{
  "hidden_act": "swiglu",
  "norm_place": "pre",
  "positions": "rope",
  "lr_mult_qkv": 0.5,
  "beta2": 0.99,
  "lr_head": 0.00474,
  "max_grad_norm": 1.0,
  "warmup_steps": 217,
  "schedule": "cos",
  "max_steps": 8411,
  "dataset": "wikipedia_en"
}
Each number is 128 + 32 x the weight over its row's rms, rounded and kept within 0 to 255. Layers, rows and columns count from 0. Numbers have three digits each. The size before them is the row's rms in percent of the matrix's.

# layer 5 attention key, 320x320, rms 0.0284, rows 241-263, columns 240-319
088:155191125116122165168148078209093119106122104110107128142124160138131138138098107099169135149077146123144120097202173130123154093105130125189083212169109129100158142125081150112115190107077146135131106168158136109161132117097193102141110123
116:132152143091139113158124076184154131192135122123147070051148163124055117140110131105124173126113073140173099136158115149103204097118158161097140158183105136087228172128151071082135122080178108068114145133140104116092178166088153182133113180
110:094081139135142114110101109078159168178118160179165167083039094119131114144119146180107111140120096136140168159128094142163103096143100098118203125062089104072132150145157096137141065111146127156123121056140162173095129092136076174082125120
104:123093133110150057090068100057130152217147145165169161110064107140135121066134163161102150114157118152110179121079067124136109118158156116121147122122118110125134146174140113128136094098180125176096147066090144166127207086153061138129117130
084:144098110127136113091086132066123167183119140132158124101118101151103115153113155149106157143149088140110155115068074111120088111159170096101154046110134118150131112132118113153122110089149101195110127122136074126119176089143068124110154138
095:130086135155160080086094122110137160196126144150140160106057090108124114165130126169107135153165100148138146147061059100130120124153111075116117076110068127086094172140102114116137044128159090200128125119111096142125175077162074116091091116
094:124180113096137142151163128157136085069156122070129115101152144118118133183136089090116139118091127086140110132181142172103195170064087163153094202190098154136130130149154128127108186132121167067121113150085174108112110169117193159146159139
097:107105112109126123127097138053149141175137120177164158102033092104128126154098127171099102115134129137140145125074094114114089136210136068115135091092095118143138116142155082121159101112158124201129116087114129166127188102158039109089120099
091:131096069125141094109119164096170112157174132142118108107149126183123125128128117141167102116100097164112107178093097130168126095169168127116136095167130190172111189143137120134138079136131138125142152136138102124114178129054111126119124127
089:147050126138153109121143119142113152164123152152143126150111163181114141095119161127114131158119100124138116119134099130130159086169135161170119123119105134102087142135147136140133152115114135125127134156159105154120222136108068063097131109
094:151230131154127182142235132157060119080112089063164112124182131104177107113114110086140101112153164105114099110153123126121127174119125172172088166152169163175106103088121124097105189159123159096122126132131118110164105168141176124182146113
097:108051143174107091092084104089096152188147149192172177124029093125120123105108166138123160099160116142153130167099067134123140118168145090089135075087125091077108133151105119130162089165153092171131111062115123183093180085148082132063110057
108:085145097148158123136098126125149112148127116149067125068111133150117098146145092121150128153071080104149161091142028126124132123150127145130116125182055102060137183163151106079116143183151119131138116123105157196092184081159123175110078127
114:104165104083106138099121140119099204125142092120153125082056126090200087129071132188162158100136174124085122142076075085158087152141093065129175120148056115097103128122166106106101112101160080150153101128154158122159170129214090147085105083
093:148180128105119173151168145154098104064117121092147151132159138108134120154125113075146125080103138119125122154150164123090185145076092172152128156142124122162125126126121108179106178148113179125105086162127172108157045169108182107138145137
109:142076157145057108197180107112140099108100120119132089132148126114092196115163118125141179121186165139100151128156146158106124099092122122094135123073150134097123072110096190183121117097075099125168161080101124118096060134139121107182072212
095:201117122156133136197137146174158112118068164141085169118118112150156149161170109101120178050173166152122145154097151130121148110109119100098109133062115157128083079047120155107107078145105121079152095079128076113134099167160146079184118135
103:166129175081138095129125111136123148089085139150071155143163131145160164164131176120114172108109112172134187136114149162162129141103129128081125080111104059106135109070058135069189089111122149139131134116150129128097128147127081117119096154
103:196148078139182127092100117114159132100172144132062121095059074094136112115134119145119124154151144141166078058088087108126156110113124153154125114177145149121167134127196125150117157165106172148135183223112127198129201086118130171088161080
108:162140139114109086171123139177120114062076134085107114135166120135185164171099120091118157109121112156141180146160181129113140124062086144121061109099141092145120128091085124112120104088086109106137132090116159094071086121104099057179118158
102:117155118171092118130194140112127075105164141123126165103093110135144088119103099147103095121123108137116089100118084166120086187151137115127124119133055091174161087177154099158119113141110126179093125203154121108125172139123150178086154092
120:105116149063150177079174160107151127137111097173129190126089160141121110077158127142214100137131172075133079100118085141146110154132098121142135137130152175114158143162129129181125165172147123211134171133130135139198166142123164148176126114
096:085089122150172148044145131103133122169142134113168114147113128166120153090120143145131108158091084140105109100145122151148173168150182231154117097183131168123140134146100095125161141157169142138098178118127104098188181081122134158135153144
# layer 5 attention query, 320x320, rms 0.0276, rows 242-263, columns 240-319
119:186133150100112118197106126125141160123102142148150172133078143145146139163129104101119107177094164095111158112099096103073123165164138186126128096125046153103184117077103127065177069152079112121081069124134040082123140103116129133154154116
114:147093129165097110149115148073145124128123110138097179132097112101142157075200178090087118117101134096152127124115100167141163057143123134149114144136066095154138123127116117125129122159095127130155034111046108184072140159126099177163099162
100:144094175124158106130156152110168135125135131179120165163147150151103167149167164063149115081160112083173102149087132165177156087081213153169111122222111144121137170177109131130117099119143101080123159110113153144092128146132125130173153205
094:091077123173184068172136163102119152143152089166119093152125114165067168144114188106132120064152099137116130125061153128114147073095172119172095114192123119114127117109154107111159101163092121114117135104066137171096134163071075115157124154
104:093088167156146104130169177126131135136115117134093102169117167160064149079109206126156125063144114119125122088076116122115145070094132127159067108201115129079120168129097121140142141207115113141110104108085130157125146177110080172141145178
105:198192088090072142128134122125101140128122178068139106127094107095164111128128107135102156203122132100100139183145125101086089201158107139142223143095130111122113111139083155102071112144124159175083191140175095091168162069162133153131124062
108:113132166174142110111143174096155136118125094129143147118098116165114139145101207098141140069161087115157095092094153120110128072094144171144030140205111129144119149167121113131127137133067109099120096128087136172085140188078100165143176173
100:106109143123148178135113137150129141102134121213132154174140123123090115128055172104178142115136093148093172175125134139098129110116158146168105116238176157122130168150139066132073135165144077101099117111158099063163078164106119044132132121
104:139113190122133156123097147170164140120159115177077130174126143151074183136082166053087161133143081157065117110116180095129109063089148134109087119138172176063144180125140098184128121115094163138104086124150108146115116104135136078138125163
104:133152087118135157133125111158113161111139162097111097137096104111138127160117078166123137135138136146110123130120166121126113181137132102096193169089149161141104123121147129142074133094205142147095178181143164100149139092154158126114181091
104:123091166176177094144145187073155145091114133179111124154150136197074157119143205090142132081187103077147132137076135139191161050082203131130068135205150167146121181133100101140147116167129119104152097129122107160131114179083100141124175159
118:090148189129147114121148141116127099114063164096097099069083129166132122126125175058131122104175110068129110138071100170084106107087163118158134073136076113096172127119037136110127082110145090104144161069104106056155136150123118117116162161
111:104154126143105072081166166132153135157102097098148118139099115138104131102100177130161120086171132123164101164074113146150154137118197157141085083168074121147117183120146128097138152168116082099173131160134173165124156159124152150133197125
101:146157074093103135108086118146071140112134176131130156073136108118194103151109079148097128172110165109117147143151112126070113186175051129084146140100148127132100108083125100123085129106123171154117167150130114134130141099174137132112123060
104:107079113111156101141122153133146138087080115151098135131118124103119186115143172096151133143173097059120110144173161133094178110150096152099113173083086115166098139121157176118110066168033107117154147121118167119115095121190110128105065179
090:116103088175127146193131133158185177133156110183172113126136088106105131084074221100173117097153102148112125111161175143163102103098125060115105121104182102135103137116112168177178119154107130166136119166112111091124094164101136069124062170
102:081106107096153152152093125123158125099099152154133126091127131116113130171117125108138114124184161145106062127179126146162144096132066127091094094133113104166141069120147150168076084156102141113075180143092173127128086166094104088101082139
110:115118100156148161150145100154102115175165150068174149172161090124104097129078125144109121128078163170127203167144184136123103153142182094135133101118134137118064133107095050219127168114176161105098103140141108127113159150100147071144161120
108:102115091072106095129124123179183104056077101137106124124121139101157126124101129117116121153207122125070089119147116119096155099113049164080089138113130091158174094121165156113082095178072108114206108158088165156127101153146092150109106145
097:103130119186165113143149166149107096126145112140157173114158095100202087166044145139191118108054139214137103101072102101122130141099144120164178113175178085111100127126081155134082127137151136119126114128137160122148129139095097144160118133
119:115166121188149176142102096139101127108129151113153157135140124101176103176102118112089148159091158199138085123152166136126114162157123161196105092148154107116150104123082096148106141144152128103069124174086161153097160167137144132106167081
105:108113111172117138128120153125094049167150122132168096090143136104147066119160105172175161114071087148160109069133063085102118146174140165164127136121083110126112157120139086167157107139149173145141140093137124127104142118053104145171162126
# layer 5 attention value, 320x320, rms 0.0185, rows 192-255, columns 240-319
114:088173108169131145152147135101167097185143090175127120078148111106141145155088155111112147083122174142052152157091128116107152143131171091143084169115159161074081208125100099138191137141150123127123158177170137111140058140156134167104172176
107:139120143108149123161110121108158098193173089149142173140131135132179103078144118097130209109096102087161141151146149063170024130152081125158135124102121062078066125143133130119081120091138129128206134099126082142205152075129164170151093166
124:106156126114134070121125123084113139148151117134140071093079098138162150073130109162128133094115119158111102176167121117132155078132167171106152138184111181124091101127174153148091089132142135167162125135141124132136093150146128155118163145
099:105091166121131118095150182132190141102148090147183156105105137197166117157115109194069121166108119095130176135190118131168142204075100060113130121194147126076100110143204148168136181051125108135166149082127175159111104121183119117124188155
104:075121140079168168029127180138129223103202150085120140127162134137118143124141176146150155140135111124122128116136104112134118131093087126107112096162116144149188172113125144107116121144088139140123141179116145144145186095148120071146139144
115:113106105122109108171172169123098137104172112154105124086111094089142138095158209060110108056138138144153109137086136125072084118101158151137134096093178143092114197100067160119138101155134150149146160176103152102141132148142170158140115123
110:097135132147113149146170170111131147072118130107162213102200089144113125164160140144157097121131113149134092160141139097173139117091100120108130093136129168106157168192137109127171184099107181116186142149104139149145076100109111128126155130
105:101117181048185121084120170154180096135099146114065078137114094174146136126180143157115095105142171076145156082135095094102120130074120112057163106146120134159129145137065137127140114068075156095091133149092104138096143174142133089126113094
106:169100119116129125113131144153079172127155187089037140126107142137124109163118091117170118117057104122135109178107093130097076156110125139061160117127176160123157124076177153146140103201157171141168095143120134129131119150088143137118177123
113:110132168167168119063176149182154153130108104118124136083185133104120120107191176175094137103159125138170153044121146128148126105097113099164153127151084038104104107127128141187122147105128171156180110110110142167141209130083116152125106123
117:125145116079159110119093153111173059109134110110074111142143113160110162144085089077071137160143156120111108119152120177095135111157142161134074121114098150221159134098080111034140105102130149135085152125126102119149131115184129132163128096
104:120123110077191095116143198105130174108155097080098145139146142049109168127066134064117124113129110125084104142120132119114158122156137107157106154128122137139174138067054191072110142128133134140072176157103120120134161126166121087158113131
121:119148096137106133161155186167142122072086120147138149162166079126103111143058152145187133099094065128079146179133110159139182093104141112064103134158136141157127098164111168133136133131120150111067116140104133133088168110108113064095116106
108:126130135113146102110104118112119156139136092138170160206094141154140160126145166191118208120141128111181141135156119102202152100116158119164140138112137078074132111114173139118080071035208146117159115093148118141128117105134130186131085151
107:157078127123159106128125113161143128180091158113100152139104140114127122095198140098158074211161109125170166062131148086063145144110096087123093120104174087219140122102112120134119126112120137104097099070136079174133189121128099166122089148
100:147119182103083174121117152175148104110098168108121152126104151151134129134136149159140068078084106105137110178109153206094051136112153171068164116100106176184100104117125105167138109095154240096132139094156126135103135098125142088103128154
119:109123101108100153165128113114122174143084140070141149157073144101158142154170142120139047141099150185088073156146141065050162121128164157114145105125195100051108125105144147126109160154102148123145174099121102130138137143164128141117145132
102:109147158080128137130066143115099107084149087129110140149102152108119053182186158191148105058078205180109126112119132165090141120145104129094173112168200132132102118096096142157109153143136088150143132175124103141092090135123147126172117144
099:145119083091142100099084169098185136068163114101103163103112134122154120139116157121146109108105101124127106161118116139142170146140198162098164169130128177154164112124061105154097110143151145122097139150177144093119072125124088004117105140
120:074108144147121111100184119159157109107161078154123155094174143090155117100189130143085162099084111075118120106108140156159113168132178050095143142090135084128087107155091176120086119130162149133183124129112120115103117177127155122095071149
116:112142093119086129139087091136076128162094137149177092106104113139132090110127128127135091165157118148063116181148113136149160138164190116084178143147150129106128132162164078064144151156159056118131165121111085077131077163142159096033145136
114:132116124160132075134145108117114114109161127182117131113067140122107133121113110111115170163152165118073143136165089084106107118177094150122104161119140125085133111138177163174086105167139114134128155123167181093123128168160152141097153154
119:088149152103153090140128131147117104133215101126135087113112109163104151145149143078126150150131123138095126092080098079111165138143136149113116121145135143158084179081109133108108124091106128159075126201115132156113158131161125119191107110
104:081175150101185108139130108116166099097132126201098093135128137132134122145147146055101165118116098038109133133124100037147145103159126129153108086081076143167114127174051152053139129170095131150120132158114095074181131090202136090102131135
108:180145155163113141109090072158126153147110092134086125118144119111079134076124137121129194147157151169186162068134166156127090108105078137145159114122164128174136137104227139133126208105084126144134152071157164106166108178112112135141107126
104:191143117152116170163169079179136118133095168120163089149155129112120119129167148084099160134115133122132084157058159196081107127170128097126147120124130131145149141067103179131057109189076122147127079120100136120091118145059100118081086128
120:161107099155116084117113125150089064131123141126172054173090154130112147140196118123174088077122109132084114130122073059113205135109148169130140083113138165098085150106172149110110077166097102148212148168153095182061158182075138162116142110
112:114140137138113136123158086156077077130135129165173114114109096099117127140154141110138099180186101097111135105118137134181129141131087096165112122124146065097130160145160128114091132106095159127119111075090146153167146093143091136073119112
112:137127177165132119152065094078170128123103124145127131121085144168144105132149134156074101126128132137176151153141123125160156111087155150143157111084095100100128085184176067151160063070133096080124087144139123119169133095122115183166139122
108:103153155133084117096061111088165095150145129128122190142144143088102162133058189161102211109069160130111121113175125085117138167134131157164096130087109171083113115167052150083138157085127123134097119145195143095142116143170077100128080127
114:097124105129188154108175142122118160156120143110086161111139180059140107162130204128114149118085075130115144124104103063079083161053087136122083146128081095072064156083123151142151124164172166148099097145154105185117123055130122150152096149
117:137109119153124100131142125121110148119149144117176077067118143148152130112111089150203165122122099049066096179134106078088160076139133085083151143176140196079082135120125124181145135203145091174122115179114104133048217167118163168086145130
119:105122181070219124131156087183182090122082150122074110137122134104126107178135089120099128170151051164211123035119141123110108110101169135138143120110107067137095189106134143085125119111161119076086092120103111148189122078093099126144066121
117:175105142183102097140098085098143129172139056149134095074112154208111121119207110143042180123125165191154153140158142168164048138125168095135118145129149101117070118130119132147167140114108090116132154094185150069127121172081168157120106103
105:136117142132097178159118075105160088161079093132126128149186092126106121104136099144083122202109164161132125141156104117179118170132164099133140134091097131107114083130109081081164101055121112114116153097194106104146137132125145104102140106
110:190140185091119103127122136158178118119170131146108078113141133171110135116104085127207104132085132050162127136143158095176179116109131170130118165142103131161153092125153073091144109110127120137120163194181119104102168125093084134145136078
113:117157055106132138151195123135139090147142158164129148150094162113120123168081164138176093139082139114076071144153125115126184123139119134145124120112177135080137169156078133084139089145124192110127155087127138142217109115123183095141170132
122:142108121137153111090173155129106153100193158156163144127103122159132148066119100133156134130115114074104115177116147090182164123106095095119093110170114140096156108112185121156127120153139135185184095146123148112129140170098114180135131139
108:127113085150132084136075085139043136123181113169143110139103126163150148123138162093157181112113136100099125135135132072127155144184162185105111113157164168160121127075132142127065088216120105128159144104081154110171177143151094063138121172
111:134116115156172142111137139102124173131144079111108131149144178105174148124156141132022138104128057105141199141128127122132157084084165127142113120078066074025150106141115157132136118071179134143145049102164085181101083102121106173163076136
120:154092130154120152125129092090098142154163129123187130153108140078138158084090146060113151132097197131129176119135114112116171142140122120238123106075139116120104117106094155132125175140143097098071185109167124098214136121154110175145152129
108:078115157090129087173151141125192125166112121170105111090124104066107117107126151125106130158131122098133148101148165109105133141140122062115118105080102118152135183096123125105151161125146149174102175133116166066142122154171152144151117122
115:115110075131149137138153221102150113070078128103075184183103113082121128175091159155223111117124087136109104094091125173109170124143095197147160098128119153179152148108082153149113147159144166088133153144106135143138148099110122113137160099
112:122140167087086121132108110164162177152069141107158142121139131161105116168160126158141064139152125150146137127119107173138119154095101105093117154173144085143112135134151100143120148074103121102091102102095134162082147154127135097136112152
119:154117110110193102107152084106130093126113159146128087147104172120113124097092127110122099139112122171127133097151153072126179111128123127135109141110124136123083129129129142123182086115130130170084143166167094108182112084155133194206158119
123:105150116192092145126133157162125135115093089126149186132137128094137107136199152133147082103131118133105117131101085160107092157080151080100172126142163103059075126118126177185066115160155102123160066131101154168128096132081150154058115146
114:140119131143130142141131148130096165158173118153111102049107145112141105096095158138071153062098150045118103126113157166133141115119160165077121097101090137118100144106043171113097106162129150154043134173120135145037106155130142114089093147
107:124113171118101157135121120135197117140130120110163204133096146135148121121092123131121132175164130125089121183142133190120109140142135088144125137133119128132133132129114082115117167095150115065192110103104162136130160109186158053110107100
110:100129161061121066059127164174111080127117093098116141131137140103109095172164150140101126105117135096151135097116131130154114091097202175112123115116063126105170099115064095116136098136155206113069184170118123160114157077155089047136119136
113:144126169120130149107175032119087158158169100138108145131171112098135125101173108087143223201133176165168143088134113006121119124154155118186100133079127106087139172068135090095151128130139107116115111095154080147147114108109132169206097151
113:113138096181148135091185209174083091093147109127123168140130148107129111107129170132111141063106121010099137133114157146177172125105109113109112135123147159122119126139107152136083121160158167146152079126168149148100166123114143114144147116
104:125180118159089143111156144126111123111178139146132197198167162141131133126174101128182139129108142119093117180146100069140152124111034151152078085093177123110093140112194171152099180109141123121218098111115129137154112079090149145124175166
101:132138190145165092115142094158164133165135157167072067039131126119141134080128136100105176132141132070159189129147156128129114141126133145128124128090084151170161088184100155028158089103091160129150070132135122093132159159091142151116136114
110:120162082104128140113093151066153119147141120182111146120165170097134118163089111157043154101160186140091147120117130120093164116154140130147146121087112169120103164103145097098095123152148101116158079125197129136133097121152100174133085146
118:127131130166139121116148115234142151151086103148176101088090144132146113152191142120120135176108073129127096069123131146064093135133167094076113106116136105109076116148098209120125133105127125113140094105104119217111185167104134164116108153
114:097145093155116172138214110139100133130151102089064119052156144020142127154081113093166154174132162115092151093107127119079174123147117110180116117152168141080094090124107131085106148197130092159100139114111149118139108133126094138111111125
123:144110112160071124143146109169152072079116104154158148110182114215122112127112088124141099113135146108141125151123151237192119143156157169126117117091124158156140079170150121157151129121097136136191096124123131101054112135099128073087166131
115:145109138135141104133060064119122099180122118092187066075106115202137138106146111127087169145132121096162117111103140126126135158145171066107117147133063159109094082179123093138102134101049151160157149151165090118081128143080142146083101139
109:167159140102173107100197199112086116133080171136101136127133109084120117199164165096114145118125093153133102095168158083094186103108128168160144105101125154080146197104112182136137072131174135117107128126117144176124124129120111202149117150
116:158109123167139140122189126122159125159130181098130123156150146123128093161074138121082079151089163116138158124125146137104149121104116159132100134095105145098117065161099176177107147145148183104078063121139110161074140103088151107170134127
112:108139124106095089148125168130146140117076139148086153050181111090115124134138133104136173160142121153087164123136136219106025116165125087105177126139137152175130144090186084076167111111133082178121092128096126142114075167132133124093112101
109:098158065158109114125159137100131090139132099174164131069169111149105144159168105144107087045090128128115163115064152139093098159152175089063173147098102161093126163131153125156108134162155136145186104131099132144101133165167139153087128152
114:100110082114105137128163141109144121118159115142128166163142157080146102129158177161096117069148130074108129127142109123176161140187133089130147138102088091079140161136080182117115125164169099111115125134166129154144134126182171101133138111
116:128135100102137164110112156113168139165148154155186128184105156086125116144097139132058131128151202103104109169088148136165162147155095171167132113110119100145136115115093114111078126182128126073157072104125142072111176086121163114123099123
# layer 5 attention output (transposed), 320x320, rms 0.0281, rows 192-255, columns 240-319
121:111090077141109129092112103095109119083076139101148170127058127136140120130145109139066108126129098108150136154087102153137113080159115124146123141151148129184079160118157080105128126150131119159125102122064161161066121109122101123198136155
107:151086158103134099127135118189155159163130131182088165162137151097131152128136197137118161117152047109151123141088184135101163211084149135163129186163133208125166121141136114126155168184167150166121115112108111112107165151142147109131189053
137:166113135140159122138104112084104156138008147103118182117103153133099141170204061135098069095088154091120066096142110141116141061102118112106080136117137129131047169085115156125113081110175093119084108061117108093126117139107079102100066119
105:142135152065088085146084177160119146128121149121070145154139121065135163152139159162115130113109081136059138062114159140053123140137122138112134148024180139143052080135121139097159086121052139138013158134183123126168146138111101133144066061
113:157152111077146083211163153113168092129167095126078123133045114103102108142140084106109114142091175111178138123144144119130138139098139110097119147140121119090158083117148099147123163108120061132174116126118074083105182099107158170119146161
118:106169080139131120106141093071160103105109157070152143139117127123130165102105126149089059116094192120177092171147088184182140069131096153103131126177075091163146119095181097126125127143160112123117114112114109146136095116127127153134124166
116:132112156126041127138092147140108109152144121132089080163087062108144135109143112156086137124148129122100186132064134101098128136188133102114108099063174089094054104118137151160137126145079126133109164128133120122109150134118101146217108148
116:166143134145067069172167151094113099126141077112120133114074151072161084130179125139161155219097121112115078044150090148157152173116174199101154097145114143128147135113088157128115136080134073153120127195169083196106101091165174115105080123
110:113117096155186139157134087097127168130141172126160147090127092131096156081135114148131094111102145128132140145118159108191165110115114150097111088183077089122151089115149154170119151101127072088092116050125065099160154132117119161071108196
121:132132179126096154102195173152149120137081099147101189161117170130066109187093141119130180147141176090106188145164174100089130201136190086185156149152179157133076111104080041157163095152138099172113129201164129096136139148162162111130159237
126:150124132128176102139110099080125120134127137134166123110119152132153122113207107133133129114097133130151109115144062173171124075113150134097132118127122097129208147121162165067103128128141105144150151112137146180094074113135138130095132063
114:110132121155111144131150099088172144134148126117171091104093111137097133075149099130122066145088215140179158147105098203189158081148128175102114114136082117134197133122190122103096147138133064117173132086112093139108177105103109240135129106
129:117080153157087221087113139143127135179172183090167090100181099116080180074118108147153141144122179154099129114109151166117100164154091139110087104165126112097107139167162147158136137111133087117115135167169109124150073092086105175150052139
113:092103170071082099131153122161160126138098057163077162075078131111121111197134134133072104148079120087138104071109109056122147107118153069149111144077175116119109153073131176113127108150134133139091092127086104152105158156163131058131110101
117:106140201104166137106187141208179119122161104157129084104139167153093146159086178115168180120135107164116139120167141099115152143076184128139152176157150153102156170117069112157123125136146126147179132199134119105154098165141135078115146173
106:182100164179162125123097133115076107131170150165103089114170111117140147120124113076140183149164144114099147105103148075090125172133116175141087095157106096084159142142061182180063135109125128122153126203158102090122090129127112152121095175
128:092168107131121166153137108156107138104194145115144083085169074161141139107065188129148124138114105213152166126152111104170103092154086123156141120071112070092144132118129156167132132170118150076193130167088105166151125121077111143175146155
106:083140099181041088147114149127118141164128155088095113090104081130097109092073122148116155115094129212138075136159139101138140103114138154069106115105166118098119134111181141157140092093105138109111126101137159147117076143108141154174102128
102:184154144194118153106109089067095128150128138122171085177106135085152143125145046139130103116081181098106099083160099178139115079094085171124088125140088136119093168170165189114116111112106054111075104107133079183123062080180133191114108110
127:147127085060125124147133126113102079107132117128127194180117148078174148159103169081135184120106138089124121123142156158136118177113093163162184138170088141154112103104136108101111133104132119165044131194127136177154110127148153091058135144
119:107172096093144154148064101154119123095152178124132108110160158143189157126099118115114104112111101184126129141145120135104083131174011127129156113046106117109117133103143178109090115119108200103146148111150151165184122103108117133115111023
122:126127117122195177153151134151162152121088122093177166085156130132151131184106107148100099086108096115111114131123123102147186086097067139123140159124123144159085116114097176106132123122143135091143120121068096115130159093105096142154099120
129:134141108096173108151154141088154119099121121100143129116090129084082117152154143160155119132085138118192072117139087148191142070061155122096148129171152124149172138106152073093177114108145072112136115086082109142098098102174149122070157143
108:173112113093090101113140132105110115189158074111135121176045112114149135095177095133166140164104133095179090158131101213151166121091178178091113089194102145160178172132180108116164147134102109139147135104105114185056157126155157127161158089
111:055168161099211129111173149151141119112160131121119103069203161192065139131077185161129110090151103205125136106165138072139116114138106063168123174177134123116178093144148074140115107177123195072177152116125159143135102155154143112129190250
107:112124072131169130165144137146091069137155130166116149126157143135123105120138123159132142135168120097155152154137146125126130163140132159114158143167072136177112099180120133087087138060151105151085100164171128098178118118134150081063126190
129:142133110130124114167085095118114195117090107092106108102147080132116061198121112122145100123109058132170075086144092129123119101068164139103089111158089121106087179074059075164103108109122143107074129084070095091147125109145118114111141203
116:146148099058154125133126239140169102133108102113145138195160138113143111155144160142144168101103125134138155135135133109048177176087188118109146148115100150173122095195113140064133133086147130146108125180146150134159164140159131058074119086
116:181072164187084061093120130136098170162075097153092103152150121115183142189139121125171134123154085091065154119133099067100090089124162094139101148080180130095063170118048180118143120177076169150140163138152105155091081136181127099153100067
115:127141149090158101142139082144115104145103085111117110138016141156195131120142080131128121132059146074143142159108064166132117103163073098128132127128121087121206153115152180100122111134153134166221142156105144177112153113137203168140142043
125:151121116155085118100196105132204155094150140149120144140102074111095152100111131113057136157125179072111169200105143158119158158148106155163144153180111150135156121142149116170134195136165082114171114162157103082125166149094129163184130104
124:139139094145160171193105171149166143151107198121160130114139121111140139127127114129158072108116101177150083067127154103142140134075067162105127097143105128126079128123096127152131152046115092044102141133114174081155114090093125134127089072
128:157112152125087139109202120143115101139142077168129162163116151136106124123179180140154188159166173089086143167138103140110132174105219115165178150198173148160165145151088084121158142149159101201178117173156131134108100161151156068127142136
129:138133120077163141143134096153133143093099159116103190138141166066162109207117116133142145123150077094119155096152097080128128171145117107136152128062197139132104127112105123149136101142159208181079123158118162185157096120134175064136120086
110:138139125095097126113084099169125143092185121142130094145082139138173115112125079109176136108129084135111178165094130113083130122160142101150124088099142109111179161122123164105103157169091178147209135130082105195115131099129134144136146075
118:129105148179170138133061145103124168154109105112143110128125132141102084147161087099162064122113079122139088133086089143121102116016165120107058100134148139121156208146081112147104165143107138140122137052115131115088153127215149142115145164
116:142103148167119139105129127152151110134085144141217129101101116125193146073181137140083170118124183110115154193106115154114123182132097142113106128086074093153124070111136196114110127092165048117172120128102137085145168082064078128126094076
137:100110131154126130157109177108154158116038105106127128109106129142103119160149081123133050101138103124132086106087132112106158100072125115124072111117127145138054154151093091150162176112100093096071133073117131094112202134150109139123110221
117:165148121090169110113130112150152154129124128091136103094137143090141112118099101156119080123069148102187094147166100145155150080126098137075089139106042087096122085084111175115120138100169120089135105068064103076116137120086171154097147080
115:139122148106108095115122115155146156138051125158130189174105147111069135167143100107119100091108128059088139113094143105057164123087117163199153171177094156153135116095082123103112127137118139148132113178181125077124184154131133125114142096
128:082184097118127138114148135142174138137109087166137148121141139163152082124081146130098108145122117138166160187144116121131174076166087131171164175099109116118196106115112107091165116173101151115217126118050145116142210169122148134166210105
111:157127082099132152128165160124163084137150100123140150136076152112113177135176163113113149111168077176151074104106127179104179137106168117114114142155154152226111170167177077166179136153134107156093128131122150179117112148185121112140101227
119:118187153170077139118135149128117111158140164100111098117138102159107111109147100121046145115098194155155172140150169135129125156128125144093057131136067079093133068164190160155099148104114074097095109126198140063136130122083127176156103133
122:139103157110120131137120181177113108117183142136084089144137146092100160153125141156186225153176124186063147039176145056090111171116154095113135143077187151107080111143113167149138088094118152148079148228192182146176056100120100069121068137
123:126120145180109126076125116121161162111062086133137137096127149147141093165155144119109093124148109101103118175122083145114110079098172114179122152139149163155145195134097056123114101164158136141185130099103145121098134170132118112136144080
135:147124102113093158144149117120094139098165175138129135141153098080153141137076165123081181144149140149099191107120165113111110199163056123149183123080125117107065031145143146150137127091156147114064120207165115118179109118083104114112112130
115:132107066126140145166162097105199098125082118099153187147110139114105100108171080084119120174101148077128145165139091209093125152146097174101146110209110129162194144137092145149148181088137071159161106188155107132144173104093153155136101160
117:121120102091116141103140185150055124130202188169123121132198138121158154110114162120161205102110095152170131070113146115140122225181124152123154113088114114122124086156158118098152155137124142135055133158102157193185075110107118116128167038
113:138103170113100107152143106148156108177155086132129156162074125089096172128120106090140171213086197102135132109191109156104101145121107100111115121123130112127165171085147174129155132119098083175160121213189105143106122108170163157136112124
129:099157101096164095138159122150170154095109085141142145110054159136068080141117149152116084114141104103151121164133092101158182106056173103155187140171139154152183141096123090084157141174118129145175121090060092119115147180194140103123239183
120:123110130102077142131142180080165122155074122125173162128111121103091154125137097090060163151132160145114133104102143156099151186098118117123094132116045117102085062132129141131145166057122062113090123188155117072161163168094113149131071219
116:111107163139107122151112154132098169110104111136132123103119086136147097129113100143051124100130108160147162138069147107126136130192118099144141132067103137108102048147127125142130102113097129109113138108085105085152180119092084135120142096
105:167100115137132078117122118112095106166085098138121146215086148137125081155152102106170105121121081083139127126091109152134141112084201160100149096209135172178147204108112065109137154140126142207130160140131137165088143127189186085086129161
117:098101109193131074095145043086118121093069111139154134116124116213130082100171122140079097109104151037174118212113073168145074059185115125156113145163116091130127095145137139110115140183138127133207117082058124159088134153116111163134204156
124:148101103037138141122172133129130081117166133138101188166132141093122134137119195126163203148126107105128137134122080140133143210108121143137169123170161133148113135098079084152177113086186116161082103227141145127168101111147149058106126147
125:084177081126168154135098115128132101095127157087175158113163134206132110077096157162103085117130192176070162179162161153161110150137093123128226162140092080166188100127112127074107124102150136111194103142113150132118164128070174143102190158
140:135078150101126133087070129135036113168156148130120112155164091141138103117112075126135148112141123128088135125094141098089087140173127126133081104114098099100090158162132150149106085115077152114092185097129085129162121116122102155142115174
127:152091105105176140166106141156121104129118128156153166145155177103164098174126076092168099121148058078073109108120113117094113119073119171116142119122166147158101199111070157070116120104134149148090140136141155120136111091169162086114121089
116:145119133160118130108180101131176144118090140111142134128143117148052174082179168155098132114174146077124161141130121145123156068118191116122116168165130115114099093121116146153094103114142081106130091173164107090133115164119130098179076208
125:107141157168122135123143100146168119112114113161199153105125092112152113123148121110122120148118148088111155185099099135096125193144125145147111107154118139136164164118077184148127170135144049142210136172130122081161189126092110170115097093
123:103129092142180117137125090095075117136162151131113097180093114152086123095091122168118141094171107145104108150120153122170143151155171119104167116176142139123133114183218098118136097134116135147096128101148116162119079131127107121134147159
120:150124104165147158096095091057079148080117177094122149147170115121158188148102138083136105133084159082114140150141137167136104132161085147155156118108142109142044159104123091120113133142159129135076140153090140146154076136142109127124126119
123:166137100097050110152125111094134130140117112132124151185069101089181142102133118104082132172096186103149178130135131184134152118177087179138158116081086129178130080109188166091133123102135144135101123166130140158102189094093124151139133080
121:115087125177088123125124144163093156112117084198137148135205106166109085085101093101150132133125095132161136157127170144126114160119166146124137143110083139096144065202110161121102133123110112120170127106077116116147195142106089139161156120